config.yaml
n_layer: 9
d_model: 96
n_head: 3
n_kv_head: 3
head_dim: 32
d_mlp: 256
vocab_size: 2048
activation: "squared_relu"
norm: "rmsnorm"
norm_place: "pre"
norm_eps: 1e-05
positions: "rope"
rope_base: 1020.0
rope_fraction: 0.5
qk_norm: true
attn_scale: 0.247
bias: "none"
tie_embeddings: true
parallel_block: false
extras: ["local attention windows", "shifted keys", "gated attention", "exclusive self-attention", "normalized values", "capped logits"]
init: "normal"
init_std_qkv: 0.0537
init_std_o: 0.0666
init_std_up: 0.0768
init_std_down: 0.0768
optimizer: "adam_hyperball"
lr: 0.00411
lr_mult_up: 0.88
beta1: 0.9
lr_head: 0.0152
grad_clip: 2.0
warmup_steps: 192
schedule: "wsd"
decay_fraction: 1.0
decay_shape: "linear"
final_lr_fraction: 0.0
batch_tokens: [8192, 16384, 32768]
seq_len: 256
doc_mask: true
train_tokens: 105100000
steps: 6021
dataset: "wikipedia_en"
Each number is 128 + 24 x the weight over its row's rms, rounded and kept within 0 to 255. Layers, rows and columns count from 0. The size above them is the row's rms in percent of the matrix's.

# layer 6 MLP down, 96x256, rms 0.0765, rows 0-53, columns 128-255
size [105  93  87  97  90 101 105 110  94  90  99  98  96  98 101  93 106  98 110 106  95  94 103  90 100  83 104  97 101 124 103  96  96 100  93 105 102 101  94  98 104  96  96  93  91  96  97 101  95  95 101  93  99 101]
[[146 132 112  56 113 152  72 150 101 117 103  99 129 125  89 124 116 146 174 167 144  93 104 136 139 137 150 136 126 105  87 164 131 128 103 120  84 148 123 119 129  97  68 135 141  90 134 135 169 152 109 129 128 154 153 114 144 153 128 133 107 158 107 105 147 128 151 134 166 173 159 141 117 150 151 131 157 143 135 113 119 138 137 166 120 129 106 161  80 125 129  89  99 131 135 133  95 144 141 121 105 132  91 144 125 113 126 104 127 105 109 143  99 130 140 127 119 150 165 115 108 119 198 147 122 115 137  87]
 [183  90 149 119 131 137 108 128  89 160  88 133 152 116 153 131 137 109  86 136 121 100  98 120 137 140  77 105 114 116 121 119 164 109 120 145 172 157 125 138 136  85 137 105 106 136 131 146 147 133 147 122  91 121  87  79 144 195 155 155 110 132 111 116 115 108 146 131 128 146 132  86 168 121 118 119 140 107 168 147 126 141  82 119 109 125 116 101  97 172 128 135  92 132 166 157 149  81 109 117 129  83 155 108 156 116 133  82 120 123 134 107 126 122  92  89 125 105 125 133 154 138 110 125 125  73 152 103]
 [131 111 132 101 116 135 131 104 110 116 128 145 123 123 110 148 104 114 136 115 128 146 122 129 156 139 144 112  99 163 158  87 168 143 119 143  70 115 121 107 110 112 148 130  90  95 116 114 130 128 127 178 113 162 123 120 136 127 129  99 143 150 151 126 105  95  88 125 169 121 120 133 173 134 137 128 117 108 106 153 186 100 130 117 143 131 120  73 111 132 163 147 158 137  84  81 145 135 135 175 131  73 115 140 136 136 157 136 116 110 133 115  93 132  93 121  98 104 130 125 121 124 123 112 141 137 130 147]
 [194  94 179 121 122 113 155 108 120 137 134 113 162 147 121 141 145 140 165  90 123 118 107  74 148 132 113 127 141 139 157 114 132 132 174 118 121 175 109  90 141  82 183 132 115 159 148 119 134 134 138 118 118 101 148 164 127  96 167 122 109  90 105  68 137 130 150 139 121 125 157 128 164 145 129 160 122  98  76 148 136 123 129  93 113 101 143 124 115 126 145 131  90 109 137 181 149 162  75 128 131  97 156 132 100 172 104 143 125 180 138 141 115 141 122 144 140 110 157 127 109  94 102 114 140 119 143 126]
 [150 121 142 167 121 114 120 115 152 121 167 136 125 162 129 142 102  93 155 106 129 150 151 137 148 150 119 152 109 148  92 103 159  85 132 180 140 166 149 137 108  84 125 129 120 120 131 183 145 158 119 123 127  88 120 125 116 114 144 145 156 136 169 144 131  99 143 149 157 149 110 143 138 127 103 144 104 161 114 163  95  86 129 119 132 164 149 106 103 144  90  90 138 132  92 147 138 107 134 175 119 125 120 140 105 106 108 127 153 121  94 132  96 169 115 124 133 107 132 128 135 166 132 120 107 120  76 107]
 [153 137 159 165 152 143 132 112 155 127 137 107 101 147 135  96  76 109 120 133 123 136 190 127 127 131 139 147 138 128 115  97 153 145 126  94 129 134 103  98 132 133 127 116 121 144 122  90 150 140 149 126 152 160 143 149 132 156 122 123  87 104  94  94  68 144 121 113  83 117 113 122 172 141 122 150 171 126 131 134 148  87 138 150 112  99 127 131 146 110  89 128 160 130  99 159 110 100 142 133 110 118 156 147 130 105  80 161 125 133 134 113  96 143 115 100  87  89 102 113 106  75  99 151 120 137 120 131]
 [140 124 155 173 109 133 145 137 122 120 114 117 122 108 117 161 148 159 139 100 156 120 143  84 147 128 125 103 131 132 109 134 156 113 132 154 149 150 132 111 123 135 175 145 112 147 105  74 109 125 170 103 111 192 112  91 116 136  97 114 102 122 119 118 114 136 142 127 160 149 100 152 120  89 123 141 111 127 159 133 166 145 137 100 200 129 136 130 162 118 134 100  75 156 135 118 107  94 144 153 115 125 114 155 144 153 139 139 139 130 168  99 120 122  75 157 148  75 143 121  95 123 165 119 158 146 107 156]
 [158 147  99 134 150 127 131 154 104 119 148  90 105 145 110  97 124 110  99 121 126 134 164 104 103 125 131 137 147 142 141 139  90 156 132 112  99  97 163 145 141 154 104 101 122 111 114 107 131  74 147 147 107 113 155 167 115 146 129 148 128  85 100 101  99 125 117 136 116 124 160  93  89 138  85 152 122 119 141 136 143 163 133 125 138 107 102  99 121 107 123 114  78 124 114 159 117 139 153 144 132 150 113 157 122 100 110  86 146 121 155 137 121 124 137 115 108 136 117 153 157 157 107 116 112 116 112  55]
 [107 141 175  98 122 160 101 159 128 116 148 123 135 162 101 117 127 169 122 128 113  94 111 121 126 163 153 127 114 202 125 128 142 114 121 132 100 156 165 109 118 101 121  96 121 151 158 145 137 112 136 116 116 130 145 156 118 124 169  97 150 122 144 161 126 145 159 126 167 127 133 109 112  94 107 107 156 182 109 141 132 155 101 121 129 115 154 108 117 154 112 102 106 121 142 153 127 144 157 106 152 111 109 136 114 140 128 124 115 148 110 121 124 150 122 109 120 143 141 140  79 114 146 137 125 147 155  69]
 [174  57 138 106 116 127 101 119 112  98 114 180  96 133 128 154 170 139 135 119 136 146 137 143  79 148 110 158 141 117 147 123  90 138  91 137 130  98 169 146 161 123 125 126 117 142 160 119 135 131 102  80 118 136 141 116 160 122 111 128 147 149 147 140 130 141  97 120 144 139 136 139  90 114  76 147 150 186 117  85 154 142 108 115 136 150  94 141 171 119 122 133 122 146 139 169 118  94 151 128 115 138 125 123 137 118 152 155 129 123 166  96 146 131 137 119 144 125 113 121 106 119  73 155 101 127 137  80]
 [126 131 157 139 106 119 126 137 133 140 102 126 118 145  88 116 138 123 120 161 161 155 120  86 115 134 137 118 141 135 116 118 150 147  81 119 137 154 146 135 109 117 101 117 142 126 122 103 138 100 134 167 137 114 125 127 100 121 137  89 149 102 115 145  95 121 120 134 135  79 142 118 126 120  91 160  93  77 120 148 135  78 131 123 131  89  94 147  83 145 140 152 100 137 113 103 141  98  93  94 109 108 151  92 148 119 140 104 123  75 166 104  86 158  92 126 123 122  93 131 135 121 163 119 155 138  96 120]
 [109  75 131 136 129 157 128 125 120 103 127 151  99 132 127 142 105 129 122 145  91 137 144 162 174 116  96 119 133 134 121 139 120 111 132 126 121 105  79 116 104 109 141 141 131 146 194 135  69 141 126 182 150 141 159 160 146 109 159 139 123 105 109  89 125 124 112 114 131 112 124 111 123 119 149 126 129  83  85 116  71 123 113 131 132 188 169 131 125 118 154 117 110 167 146 148 139 176 128 111 101 183 124 124 135 148 130 129 136 106 131  92 107 145 106 138  90 163 118 100 183  91 155 107 111 168 110 142]
 [102 133 118 108 134 105 132  98 120 169 131 122 134 107  76 133 133 119 110 119 116 120 154 132 119 116 149 155 156 106 115 131  99  90 149 133 117 110 129 117 148 150 149 183 111 128 126 114  93 107 159 170 153 149 135 107 155 144 123 157  85 159 116 129 104 137 109 111 147 100 124 118 128 129 121 127 130 152  93 159 153 129 125 155 101 157 108 122 166 137 134 108  58 143 111 138 121 137 136 132  97 139 141  85  74 144 155 111 116 139 139 133 133 118 105 170 152 154 127 158  90  90 139 104 141 145 140  93]
 [130 136 112  97 123 110 150 107 133 134 127 114 123 134 157 127 138 132 101 151 113 151 132 148 170 141 149 110 112 102 142 135  68 156 144 138  80 151 151 147 117 107 138 108 103  87 112 134 137 139 161 141  78 134 152 124 135 129 143 119  91 120 164 126 172 157 120 127 191 102 139 135 112 108 114 130 134  60  78  98  93 122 114 102 115 104 153 120  90 148 117 116 112 132  83 136 151 127 109 141 159  81 137  99 118 118 127 112 126 112  71 148 140 140 147 131 111 172 125 161 123 110 126 146 167 148 118  83]
 [142 128 110 100 119 123 147 100 102 101  93 135  81 130 131 145 103  97 138 140 113 154 178 105 122 129 138 156 111 176 149 157 133 150 129 142 118 118 119 120 147 123 164 160 166 131  85 141  74 147 139 118 128  90 118 106  91 154 147 111  82 154 138 161 118  94 133 167 129 140 122 102 129 138 132 167 101 137 149 151  89  77 139  78 141 113  91 146 108 133 108 149 113 127 135 110 145  91 118 133 154 121 134 126 148 148  86 110 145 172 138  93 116 108 129 119 103  79 114 165 100 125 116 142 134 133 117 117]
 [ 99 114 135 133 146 145 127  89 135 106 107 113 119 160 139 143 162 118  82 140 121 110 146 154  92 135 127 129 142  96 147 147 134 109 135 100 127 144 159 138  92 117 131 154 114 127  92 130 126 169 146 133 167 105 166 154 116 126 152 106  93 189 188 110  88 116 134 144 117 134 143 130 164 139  97 144 129 153 152 134 158 156 148  96  92 191 131 121 139 106 152 140 153 149 168 168  87 146 156 123 112 154 149 116 118 135 118 145 117 151  91 130 172 110 113 161 108 137 149  94 103 117 176 138  97 117 175 141]
 [ 75  70 116 145  86 163 134  95 195 116 133 149  75 106 130 150 131 142  99 132  97  90 141 138 134 152 148 144 107  87 146 158 139  93 152 124 121 140 103  99 107 118 128 164 140 110 159 124  92 109 158 158 120 103 109 103 150  93 118 105 135 156 107 137 125  75 125 142 145 153 139 165 154 134 167 157 149 121  94 143 151 125 178 119 151 152 106 170 168 128 118 126 121 137 130 106 174 154 108 128  84 114 127 125 116 111 105 155 128 146 136 148 126 133 168 166 110 115 155 140 124 138 119 131 163 128 114 133]
 [123 119 126 137  98 127 115 148 164 131 114 166 131 139 156 172 108 147 119 140 139  65 146 109 115 105  88 128 124 106 128 113 143 137 117 157  87 113 142 109 115 108 151 156 104  95 170 151 132 135 166 119 120 117 140 145 162 126 123 100  76 156 160 109 142 135 195 110 125 167 132 135 158 158  92 140 139 119 115 132 155 143 112 145 103 134 170 160 139 131 100  86 127 153 145 151 180 107 143 123 162 138 143  87 105 100 107 137 117  89 138 130 128 131 130 115 172 104 162 126  96 143 152  94  98 159 143 121]
 [121 156 144 118 159 140 120 144 110 112  69 136 102 144 142 110  96 155  95 107 128  98 155 152 115 138 146 156 130 115 117 130 105 133 175 146 117  78 122 121 143 104 106 150 121  95 125 124 136 117 150  90 150 107 164  89 138 113 118 132 135 155 160 150 107 132 152 157 143 140 118 105 119 100 106 137 145 139 158 113  82 127 124 146 141 174 128 120 135 131  76 187 109 157 120  98 163 182 125 116 132 102 110 209 167 156 121 154 118 156 140 126  91 107 132 144 161 141 125 130 154 123 157 138 119  99 120 144]
 [132 118 114 167 103 129 109 115 106 114 130 117 129 132 138 147 146 171  84  98 106 161 113 100 102 119 152 106 137 108 145 144 128 122 154 124 132 139 146 150 141 117 153  91  89 183 135 130 135 118 120 108 143  88 170 152 100 118 192 112 141 143 138 153 158 116 162 141 165 151 114 159 148 159 112 105  84 146 133 105 103 137 132 149 162 146 118 125 117 131  92  97 177  86 118 141 109 107 107 125 126  87 133 102 145 130 123 162 120 171 106 145  96  99 131 125 142  67 108 139 100  98 117 111 165 139 165 152]
 [ 89 123 125  93 142 102 152  76 160 103 151 104 157 145 137 137 176 134  89 130 169 115  98 113 131 144 143 119 136 129 122 149 162 108 106 131 113 129 110 113 114 157 173 161 116 168 136 129  95 142 133 179 131 128 126 129 107 126 110  92 142 117 106  66 159 141 138 128 117 127 131 114 186 108 168  85 152 107  73 153 164 131 123 138 128 135 137 130 178 154 112 106 112 165 130 190  92 123 110 112  79 105 125 135 138 135 151 159 138 129  80 124  95  90 110 129 133 149 112 141 113 132 105 110 154  92 130 119]
 [123 125 126 152  96 128 141  99 107 103 123 160 140  93 131 140  76 162 109 130 128 114 111 111 149  93 135  95 131 161 113 117 114 153 124 112 144 122  92 161 132  95 106 154 144 124 137 107 146 134 146 138 116  95 103  97 143 145  93 116 138  87 106 125 148  75 142 120 110 105 140 113 103 100  95 141 106  95 152 112 113 126 130 128  88 158 105 148 162 139 134 102 118 109 130 136 128  90 112 126 151 131 131  54 130 131  95  98  90  86 151 151 152  87 166 127 135 186 162 130 112 174 134 133 135 138 112 173]
 [115 128 129 174 132 169 141 141 114 145 133 170 118  97 123 125 129 113 125 187  92 103 111 102 161 162  66 154 118 144 121 151 147 122 146 131 113 137 188 110 136  95 153 111 110 102 102 139  99 140 109  95 135  84 106 143 137 124 101 116 104 137 171 149 113 149 170 116 106 174 122 102 153 125 145 146  73 115 105 124 111 130 184 168  69 116 159 111 125  96 127 105 123 135 111 152  76 144 120 109 139 140 136 150 147 121 102  96 112 133 130 145 116 158 104 120  92  60 148 125 161 133 141 144 132  65 148 117]
 [133 146 134 124  89 102 122 103 148 136 160 176 107  88 135 160 158 167 125 111 153 135 146 135 143 126 122 157 118 172 126 135 115 142  88 129  90  89 170 131 143 128 166 145 115  99 128 158 110 161 112 159 143 120 132 142  97 107  59 102 110 150 171 104 125 119 148 112 125 156 135 107  98 145 150 160 128 118 143 184 173 121 187 117 135 146 140 138 153 144 132 118 100 130 146 153 127  70 126 115 141 127 157 142 128 136 184 146  86 159 125  96 132 150 146 146 139 120  98 125  77 119 102 118 100 143  88 109]
 [112 129 147  80 188 115 120 114 133 119  73 157  84 125 137 105 153 112 149 127 125 104 125 103 110 100 138 147  85 116 142 128 153 120 110 101  79 153 161 150 144 127 127 141 136 142  96 116 132 148 122 144 167 145 106 165 137 153 179 115 129  84 117 126 117 160 133 123 123 124 105 144 113 113 101 111  86  78  90 152 109 133  92 143 113 161 132 168 165 140 112  94 107 196 113 131 120 123  87 122 144 134 150 114 119 158 123 165  94 115 125 149 154 144 147 142 100 137 139 123 125 137 150  86 117 136 156 125]
 [ 81 190 101 148 136 136 109 157 135 135 110 117 134 126 174 127 156 200 120 102 137 147 157  74 114  79 113 129 113 153 100 120 125 116 136 134 144 143 191 104 119 101  66 142 165  99 136  94 142 131 111 136 130 104 167 127 107 140 145 123 135 116 125 120 136 100 124 138 117 102 140 113 118 127 126 141 127  84 120 138 133 171 118 119  79 148 126 102 111 131 153 173 108 121 161 153 120 112  88 124  96 131 101 100 187 108 134 107 117 133 119 104 158 123 135 126 129 115 126  94 127 173 120 139 126 123 112  97]
 [103 134 128  92 142 138 101 125 147 143 128 138  99 105 123 136 137 150 175 151  71 150 133 110 172  78 153 142 107 139 115 110 118  81 103 151 110  81 135  64 124 150 115 131 162 145 151 180 133 116 113 192 161 112 119 148 116 135 112 139 111 136 128 138 139 155  66 124 166 110 131 178 164 112 136 124 130 125 112 178 148 142 152 145 102 183 119 164 124 139 131 149 102 156 121 188 108 178 110 159 134 157 119 121  94 107 128 143 108 133 149 148 101 163 108 149 188 108 115 128  99 117 173 109 102 160 118 160]
 [165 158 120  97 111 119 121 137 145 146 140 166 167  83 177 159 140 155 129 130  93 105 177 137  97 109 123 172  94 141  90  90 129 113 138 121 155 159 137 145  91 150 122  99 115 146 103 168 149  93 165 121 162 142 114 136  86 131 159  90 114 108 124 100 159 174 153 102 141 146 117 130 126 116 124 139 130 119 120 113 154 126 128 133 115 186 120 133 114 136 128 116 117  98 176 108  92 138 129 115  91 152  92 137 103 129 144  71 154 129 129 103 113 118 175  72 120 118 144 138 137 104 116 125 118 138  91 127]
 [138 109 171 134 120 149 108 126 148 138 114  97 181 188  91  88 119 129 123 109 126 127 118 127 130 120 130 108 169 131 158 111 117 117 141 127 125 129  98 143 131 169 140 155 133 123 133 123 100 137 131 104 140 128 138 115  70 108 172 119 116  79 103 171 111  96  87 149 130 157 126 143 113  96  90 154 115 162 149 140 142 107 140 102 104 137 143 135 166 136 169 169 103 142 164 135 136 158 129 104 110 116 112 123 138 127 154 105 112 114 107  58 162 162  70 124 112 109 103 110 138 136 100 147 104 117 152 147]
 [118  88 154 143  87 150 129 121 122 132 133 130 110 105 109 136 129 151 115 121 135 112 145 152 132 152 125  89 161 137 101 156 121 126 141 175 110 136  87 142 152 119 141 144 117 151 129 117 118 127 151 155 165 151 128  82 140 122 138 102 124 135 113 134 135  93  88 120 146 146 149 154 109 145 158 136 136 139 125 148 116 149 137  35 144 116 127 138 159  80 166  71 132 143  85  85 173 128 122 194 159 126 151 128  80 165 136 134 141 130  95 133 149  91 109  99 136  86 139 197 115 135 109  57 126 158  84 141]
 [165 111 153 109 137 154  96 114 110 167 139 150 137 133 126 151 102 106 120 116 137 150 124  71  97 168  94 129 117  97 132 106 154 172  98 112  90 126 163 110 136 106  88 101 101 109 110 154 114  51  99 166 126 151 118 105 102 156 168 148 166  80 107 124 132 116 104 130 124 154 155 115 116 115  80 139  89 151 135 111 134  88 125 130 102 108 148 116  82 148  68 148 107 106 159 136 126 108 154 126 120 142 146 160 137 118 152  92 139 122 136  98 108 178 153 116 114 149 116 149 177  94 162 139 133  97 144 111]
 [134 129 113 150 133 131 112 135 130 138 126 105 134 106 107 120 113 133 122 138  83 129 112 131 124 147 130 151 104 100 118 156 148 141 117 111 132 164 114 160 141 122 181 109 145 128 116 150 125 136  81  97 161 158 105 134 151  99 158 124 108 185 134 150 175 124 123 135 123 162 113 163  95 124 143  79  82 145 202  92 157 143  96 163 136 158 125 130 165 155 146 165 146 157 127 108 170 153  92 139 158 108 135 126 126 109 127 104 127 133 124 171 126 134 129  57  91 116  92 100 121 131 160 148 122  96 140 149]
 [183 135 130 155 114 118 156 138  99 126 140 120  84 139 168 104 135 117 132 138 169 135 146 125 153 145 156 138 103 115 111  90 155  68 125 135 156 127 115 112  84 165 110  84 142  88 172 111 139 120 149 168 112 123  98 127 162 141  85 177  94 123 104 139 148 122 131 122 107 158 121 131 104 122 110 109 164 112 146 102 117 120 120  66 143 123 121  81 122 119 123 100 121  99 126 144 106 157 121 122 126 127 107 157 164 134 176 183 143 112 138  81 151  79  90 132 121 104 158 135  86 131 129 130 107 158 168 153]
 [ 88 142 133 151 116  94 157 173 113 132  87 123 179 112 169 170 153  99 158  98 140 126 175 125 123 157 130 132 161 101 165  73  91 111 116 132 137 125 117 106 124 112 147 149 134 207  99 142 124 162 130 120 175 107 127  86 154 114 113 117  77 126 112 149 144 159 143 143 151 110 114 138 101 147 130 124 100 140 132 107 185  71 150 112  78 123 121 124 134 136 110 113 126 128 157 108 109 135 129 111 115 113 103 155 129 125 190 127 109 137 126 148 163 105 122  97 146 133 129 116  91 118 145 148 138 149 148 129]
 [108 131 130 128 126 150 100 127 117 132 103 152 136 127  43 106 137 196 103 129 138 113 104 132 106 140 130 117 138 137 123 127 105  96 178 119 171 136 153 150 160 126 101 123  64 138  94 155  98 140  82 142 108 178 184 126 155 153 100 126 142 145 136 136 140 155 126 145 130 131  93 143 151 118 126 100 139 117 131 154 132 140 112  88 139 131 106  98 143 116 149 146 110 134 121 147 144 120 109 113 146 112 126 137  64 124 128 154 136 117 137 121 134 159 156 124 105 148 129 132 102 108  83  94 138 140 158  96]
 [160 186 149 157 134 142 117 145  73 106 135 117  86 145 120 124 107 143 183 141 145 145 127 121  96 116 124 112 117 143 129 122 150 125  80 117 138 137  98 112 171 132 134 115 142 103  89 115 108 152  82 104 125 106 116 117 167 111  98 132 109 136 155 131 115 108  87 149 161 157 117 150  89 133  87  96 143 159 135 111 104 125 141 100 105 128 133 146  85 138 110 137 124 103  83 170 154 111 144 129  98 167 109 133 116 147 172 180 136 147 127 156  94 110  80  98 117 137 109 115 119 110 134 107  93  85 187 117]
 [ 97 109 159 144  90 122 129 149 126 163 141 113 165 116 111 129 116 117 130 147 162 122  80  96 105 128 131 106 125 102 120 131 135 155 140 136 146 102  90 131 109 114 144 142 163 109 127  79 144 143 176 141 133 119 141 103 137 108 124 111  97 137 118  99  81  77 133 131 147 113 135 115 155 143 124 155 153 124  85  84 156 108 125  96  98 138 154 144 119 132 173 156 139 106 149 149 118  98 126  98  91 119 133  91 128 114 132 116 142 145 104 124 147 157  86 113 126 133 150 128 157 128 101  96 144  87 160 174]
 [ 96 129 144 109 150 150 216 124 137 121 126 138 107  91 144 161 101 144 149 117 177 139 163 109 121 105  96 116 137 119 119 101 126 171 116 116 150 118 111 116 171 145 129 143 129 101 148 139 172 125 156 113 178 171  97  84 134 107 110 126 168 115  72 122 101 160 103 118 125 146 117  76 100 130 117 108 102 129 117 138  85 127 147 156 125 111 117 116 132 114 103 135 124 105 175  96 122 158 148 120 124 147 159 126 123 139 150  83 142 158 153 149 118 124  83 116 127  83 122 126  92 146 180  96 120 147  89 121]
 [113 101 122 123 102  96 107 160 114 156 127 117 128 135 137 158 122 148 145 114 111 125 145 144 113 113 104 154  90 167  90 103 141 107 127 122  93 127 149 120 124 104 145 102 117  73 157 142 124 127 130 115 138 147 109 146 133  91 126 142 125 121 129 152 131 130 116 123 151  72 114 134 146 122 114 161 161 134 162 109  83 102 121  95 183 158 158  96 124 108  99 134 107 142 168 153 161 128 112 107 130 145 114 113 126 103 155 169 165 130  89 108 143 125 164 173 132 207 120 131 168 124 121 142  83  98 150  99]
 [107 113 113 160 114 130 135 103 137 162 107  77 125 150 111 165 109 112 100 162 129 108  87 190 127 103 144 122 118 155 148 112 173 113 169 130 113 137 127 150 158 138 144 136  98  78 170 126 168 138  88 110 100 142 182  80 114 162 133 159 125 102 103 143 154 130 120 107 129 129 106 126  90 141 146 123 182 101 135 161 115 163 113 129 126 101 140  93 112 123 122 159 159 139  92 148 169 160 128 127 143 105 138 129 134 109 122 136 131 109 146 126 149 138 164 140 108 153 220 156 168 163 113 137 112  83 167 106]
 [116 136 101 152 125 118 137 123 129 114  84 173 144 146  68 143 106 158  83 132  94 112 177 107  96 114 125  94 136 152 150 126  63  96  95 111 126 162 133 159 154 141 101 140 129 162 139 164 116  96 145 165 135 115 118 138  87 151 136 132 122 158 153 120 136 110 130 140 119 123 143  83 134 102 122 128 137 118 107 129 142 136 141  84 129 170 118 138 128 150 112 108  81 104 129 143 106 156  98  69 155 127 133 106 106 129 121 127 147 117 156 116  77 112 124 125 100 165  99  70 121 147 136 133 105 161  91 143]
 [124 101 141  86 162 111 110 144 115 141 164 119 106 117 136 128 110 100 173 146 123 159  96 157 111 149 120  98 157 105 153 128 112 140 138 116 149 129 129 126 134 151 109  85 113 122 141  88 157 135 158 110 133 136  86 121 156 114 135  92 105 106 162 133 122  90 132 155 152  87 122 165 162 146 115 118 140 143 147 170 169 140 109 136 170 108 109  87 130 144 127 160 122 105 144 125 132 116 145 137 116 147  97 144 173 123 115 153 121 130 134 107 108 129  85 144 122  97 151 140 103 125 125 129  89 117 155 153]
 [165 121 160 114 120 119 156 131 105 119  98 136 138 133 121 108  98 132 152 116 133 161 107 151 127 124  88 112 161 138  94 106 117 125 136 149 137 148 134 126 135 116  94 100 116  87 111 103 177  76  76 144 141 125 134 178 132 126 117 141 117  93 125 105 171 144 158 164 174 148 140 118 113  83 125 140 145 101 131 108 116 144 117 156  93 124 140 106 117 142 135 127 164 112  99 109 122 116 112 118 110 123 138 149 133 118 161 126 126  79 142  99 147 112 149  81 127 145  77 160  72 152 106 114  91 140 145  95]
 [110 114 105 116 142 142 133 107 162 118 162  99 134  98 152 168 125 152 138 142 127 125 118 146 111 146  93 138 131  95 149  77 122 161 104 102 124 130 161 170  92 130 142 103 164 143 156 134 148 140  97 143 134 121 135 136 163 133 150 140 125 127 140 109 150 151 125  77  92 153 103 126 103 113 107 130 110 114 156 124 130 135 108 173 142 141 144 125 135 193 124  91 171 106 155 116 137 145 167 112 101 124 133 116 187 127 138 128 133 130 136 110  93 121 112 109 124 150  97 113  67 108 119 132 183 106 128 131]
 [114 126 109 102 123 156 177 156 146 183 123 146 131 156 135 150 104 133 148 166 140  86 101 132 119 114 142 120 120 184 141 105 164 106 141 120 167 132 141 147 126 133 108 141 125 113  93  77 152 179  90 123 103  98 118 134 181 145  94 139 112  98 124 143 135 152 145 163 129 152 125 109 126 108 116 132 164 137 146 144 151 134 142 169 114 134 153 148 102 132 130 125 112 105 103 144 119 115 111  97 128 118 124 123 122  79 102 138 150 135 119 114  93 121 148  99 113 151 129 117  99 154 135 152 111  91 164 120]
 [148 116  90 166 131 135  74 107 113 127 162 146 160 103 156 124 108 126 161 138 126 150  86 181 126 136 155 102 144 102 179 107 150 111 141 137 121 102 128  75 165 127 108 121 106  92 125 143 166 120 129 116 113 116 104 128 149 140 145 141 114 120  87 109 123 114 103 144 145 139 124 124  56  88 136 129 129 120 149 149 119 130 142 105 156 105 146 115 129 149 142 136  88 102 152 109 140 114 162 168 159  89 138 126 154 148 148 144 124 158 149 131 146  81 163 117  73 161 103 146  92 134  89 132 120 113 135 144]
 [134 104 128 108 101 135  80 125 103 131 114 117 115  96 105  93 115  86 104 130  86 168  96 102 151 108 100 129  90 118 116 130 125 114 143 135 137 150 140 106 176 114 126 131 135 127 155  89 132 168 121  87  70 164 126 102  93 116 116 168  91 115 168 126 151  83 134 130 139 118 119  88 100 137 122 130 142 136 187 109 122 167 116 112 128 100 100 151 107 130 132 105 135 114 115 111 168  87 102 108 132 124 113 136 129  91 104 130 128  97 125 122 120  80 106 129 141 143 140 107 120 117 101 150 145 113 144 148]
 [144 135 145 130 111 143 123 159 121 116 146 135 124 122 141 109 155 105 133 158  93 125 200 160 149  92 167  98 159 121 120 116 163 119 111  99 108 149 141 100  78 122 125 113 162 159 154 112 167 116 163 115 122 115 168 123 155  83 161 141  98 146 152 168 161 127 156 188  92 161 125 104 155  77 135 108 137 125  92 100 150 152 130 154 102 124 117 160 159 124 168 123  96 129 163 105 127 133 137 131 144 126 146 112 124 149 154 167 112 140 126 153 153 125 136 129 164 143 120 101 125 123 109 124 156 119 147  97]
 [126  95 123 125 127 184 116 126  99 114 116  77 133 113 120 133 150 122 135 101  80 160  97 124 155 148 111 105 105  86 141 152 145 133  75 144 163 167 111 150 101 108 106 102 137 110 123 143 123 119 162 102 138 153 132 149 158 141 106 148 125 130 114 133  83  93  76  98 139 152 150 151 112 106 102 129 118 133 127  90 173 147 123 130 119 106 104 181 126 122 116 115 124 127  74 146 120  90 100 151 123 125 127 108 118 153 151 109 130 102 155 135 128  85 158 136 129 115 132 144 100 128 114  98 113 146  97 114]
 [132 118  90 173 120 106 101 155 138 151 137 116  94 153 128 124 107 143 127 150 129 108 119 141 144 113 138 157  91 140 105 103  92  91 122 132 126 154 177 131 113 155 116  91 115 157 106 113  87 163 136 136 116 146 100 164 150 122 162 105 103 136 105 173  92 142 103 178 138  98 130  99  84 146  96 120 135 138 109 160 152 177 139 150 152 160 129 130 114 144  98 162 139 136 118 135 122 128 156  83 161 131 111 118 116 109 139 116 149 105 169 120 138 104 108 123 127 151 124  96 172 108 121 156 123  98 141 120]
 [125 118 157 106 144 122 106 116 175 111 141 149 106 148 159 124 158 151 183 137 109 112 127 118 127 135 120  72  68 115 185 107 149 129 150 111 127 134 109  78 122 163 121 117 131  90  93 127 126 112  88 133  96  64 116 124 125 126  80 144 100 146 147 165 103 105 111  93 119 132 148 124 142  89 144 116 118 126 152 137 101 117 114 118 142 133 132 103 128 101 140 153 126 136 132 148 151 138 127 135 128 124  97 169 159 138 154 123 152  96  61 143  81 101 135 161 151 151 102 137  95 132 112 144 142 127 112 148]
 [132 117 130  70 117 127 136 135 135 138 144 161 151 124 180 112 121 172 153 128 146 158 155 195  95 155 130 152 114  73 136  73 132 141 134 110 141 112 128 108 114 122 107 109  98 115 145 119 151 140  92 151 101 146 119 156 158 122 111 113 129 112 135 132 136 124 101 138 159 189 111 141 139 153 103 118 125 147  99 142 143  95 146 136 158 103 145 108  96  86 134 115  89  84 182 102 145 136 142 127 119 124 118 134  88  88 167 138 133 109 134  84 125 133 132 133 151 152 130 121 144 128 113 118  90 110 115  97]
 [121 123 105 140 117 106  96 127 140 110 166 138 137 114 166 108 121 111 106 120 159 159 155 109  99 114 157 143 127 155 108 130 122 115 118 116  84 136 135 117 129 128 128  99 138 124 158 133 152 136 151 142 136 124 163 140 122 138 157 120 122 143 111 141 112 127  95 139  93  89 109 143  97 148 170 135 121 171 135 167 149 146 132 197 142 120 108  90 126 146 112 100 102 101 137  77 107 125 143 138 123 119 134 102 153 116 108 120 147  92 190 165 138 140 113 178 139 115 129 149 171 127 127 185 153 139 110 136]
 [103 180 129 150 130 125  86 119  84 117  85 130 141 108 118 123 120 108 159 108  81 118 126 112 202 131 146  87 124 110 138 147 107 145 114 118  97  96 148 126 151  90 137 136 143 103 177 148  57  95 128 111  60 133  98 152 127 107 127 140 158  97 118 109  77 123  89 156 133 122 120 139 158  59 137 132 144 144 113 130  92 102 137 138 152 130 162 123 120 125 103 117 146 133 142 148 134 136 134 137  91 115 146 118 131 151 143 132 147 171 104 115 151 177 126 112 147 141 155 120 143 146 103 137 110 114 165 117]]